Weights of a small GPT-style language model, trained from scratch on English Wikipedia.
Size: width 384, 33.1M parameters.
Training: a variant of Adam for these matrices, 511M tokens, 7793 steps.
Each number is 128 + 24 x the weight over the matrix's rms, rounded and kept within 0 to 255. Layers, rows and columns count from 0. Numbers have three digits each.

# up: layer 5 MLP up, 1536x384, rms 0.0497, rows 357-382, columns 240-287
# down: layer 5 MLP down (transposed), 1536x384, rms 0.0397, rows 357-382, columns 240-287
up357:192109157089140114150149104140134132157137104091166156071138083137153149135081138123138092131118090119116146123104176151136129096124112157136093
down357:101147111124155090143135159151112161112102100101107105109125161095177122168137106104140133072104125100140121154125109132157163160163127142116155
up358:136089105110097115162155142134128111128090116074114162138160160121118162136121100102174103113109132169118119102081115150138109097171096130153115
down358:143160143173106142136134149115095138113138142130152129123076139148118097125135140089124174125142098176125106106156140129134116132147109144164120
up359:149114160093076150130134060113136098171157158106130174140142093137127134094131128100139116130134114149123127137125102137151110137121131103148125
down359:115105149091128131158145101072105127154160075096117137135143086125149137159121093080126093150132119114101175122120137136136124113170101125187110
up360:161111145132081108065117117134134125097191161103120143122137135136085101134131120110139154141132125116124156144165120168130102113142131128176147
down360:113092146110080103107115130124130121095133158107143119074157135105121102143137096118140130123166178085099126104081105143114107120153116156139131
up361:111152121125132175109142119156070112104108122133123181126173115099143132123147125144142146176120066195090167121178119151104145103138107163154130
down361:153104124098114135158093145121098152104130169130081139109078171154121097124137135094147121106140140126154128144145114094140126113084114102133142
up362:141127090139121096107158109127122142161140132106139128118090123138134127108115173095157112146137156126135131139132140120143140141134121097138096
down362:131102104128147113160138122090115133144149102129142128116136141129070110104140063109096174147110128131117157108124143144167131116133100116137137
up363:126122142076105101087118162127148156146138142090132142138127139106163161111116122150104151144124174114119107133114166115156145073133157113122171
down363:150090157126116131144143074122138086174096067119168106144102085119139073121123138107126167101126120137116139142119146126087119094139141140137136
up364:138136113153130137127158097128079085121141090155158154139153089133115159143115131120129137136098080104157163138131114149164091115124143134158147
down364:123137147108093091142097124115135130134122128128064118150108115111107115118113131156136116135146140110149123136129102094138135131108118143154111
up365:131095134114080152126104108156130125097169139152083129130149076108089113148106143101132146144151131141068167115155164116158099167066136126170107
down365:138127129096094151118095161111089164125137185113167119150116152112116129136111118077129135146081126131065086126116100133109117115121113108145129
up366:119106168103104131094126092090135154089143121083158137162151116194103124097116136111160119144100128130149100133151184163125095112143112126122091
down366:159148104173138128157107146127116124105134108116146136097138117116125124146052128112145139136117162124125144149136108147140153135141132103162154
up367:128119101117152111136118121117124099129134154124091175138172098145116125087087153126176077116177121133124164169114097154152082124086155135163143
down367:102147117114115092125147141145141137146146122105119146136162113149158119097126126120121124113159108136102110110163073151124103120129133141144161
up368:117134132127088068111133133148135099123130152111095117109143104096146126121099158134162058135171144113140122116100163115102131085171124095137104
down368:102099141159136139122072146118145140117130110141172153150144155124138104136118140101093160160143151092102112133123119178096123137168143150162152
up369:090122123113092158139130064144130119160136085134142146102143096136102165162103083154153090127082084121116175091119176100150136103132166134143113
down369:140140093172130077188122116141185130115123169096123102108156158159122105108116110107158153123135086113109131132108112140165132126173140145097130
up370:103144128102112088134128167161139105141142098143141146121150084141106156105108130169137119143124145163134121162127136175170100158164135134161131
down370:148145130136091102165137117123134138112091136105082111158135129124085156155109141135156119165134139176125106126111146146104132106128125144127157
up371:128123133135113107138136121157175143142156125138103103138126130141139151142146126163141139151172140093158171137137130145126129159148074095131166
down371:121122118124135111170098148096125104132153114085106128134088114141111104112159098106129158112114145137151125119164138102103093136120126185127121
up372:126149115114154140118159129109143103127158159117125164136120110155109133134114115096118084151102123137086134167171113177123122129146134095116129
down372:122104099120078117155099112086152097090111163066125131115159087140110122171128121105123116155114083114147189171120101170129095134125149131179111
up373:162097122114122144122113132122130151121122108133090152169133117153126155117142126127127146146137122135139123121111173159150085153130173130132149
down373:155107196120145120110107166107160178143161193131141134130150114176089161157161127128119146098126135081113108086126130128128108126084118159130142
up374:125127147146126134136155150109127109128125083099103136129160140155150149113152179132074129114118111118122139094113153120125129131129104154109122
down374:113129135129156116133141142120121124069117135110146111147118130113114132132130124133116076159093133132133108133107121139127117147129164122134146
up375:109112112104130143119135143135160123076092163121095123125136098117160107140101128142145133111105079140155144167103099144130120104121130171139146
down375:125097111147106193149132131129110141132111098111151093119132078157099137104141110082116148146145126133099149118147125081108124144112130142154141
up376:172092094115154142126144120121126148139159148137125138097129130103134128122116131128099087143095135145095145123113144142069141114130096117147107
down376:140149121138124150132129104133164146120122107153148129108103132101119139099105121114129120136171152116127161126108134128103138108142171154139145
up377:149086166102132155100144137123147111131091158116154120095182107142131093173088094128127113160153123083116141134140152123104136098118109089125103
down377:117128140129148172085111143123174101158132127104134174139143136166106143165113117155140113140069133111125103147143106113115147139093136085130106
up378:153120139081104090143127106188143085098120149128110130153141105102103120125118160131118131096106121136139138148132146123119124135123130123127116
down378:131115111113086117169116138125126117081149165152090139154103146174121107117110103137135212154135160130121135126149134120148100111136111131204127
up379:178128118131147132116126120172145149116086111124116140170119134109099121110110121130180122145121113117073127159127121166130133148110138148129139
down379:098117119138128130098155153103132132130125169114162107136128134139157187120114151102125146130097109110142146108126170137132139126106148066128119
up380:116135119081100132104152120135144153085136145146091142114148113117088115086124160117125113129106133086155132124107110117108101103084146134119111
down380:129154141142123085142108075131137153156118154168077108119128129140133116137096116139085138095137091091093107110099141103124085105155137139123135
up381:118097142093157167153119116120148111153161145083123118127112085141138127117125173089168072108161129089103110137090153115129089146102151138138144
down381:158140151161145110128140130120172164110115144098136141113130154152087195146152112085098168147103115177130144153142106148135131135117135116131169
up382:191126128142127101106169119138073102116154176134169136087142108146093186145086107141118138131138128124134184126154170132100140112114123172137153
down382:119122150152141126126114138101135152087125170100119100121154137121116148108116146165121174100157144120137108120141118139156182136116124143172111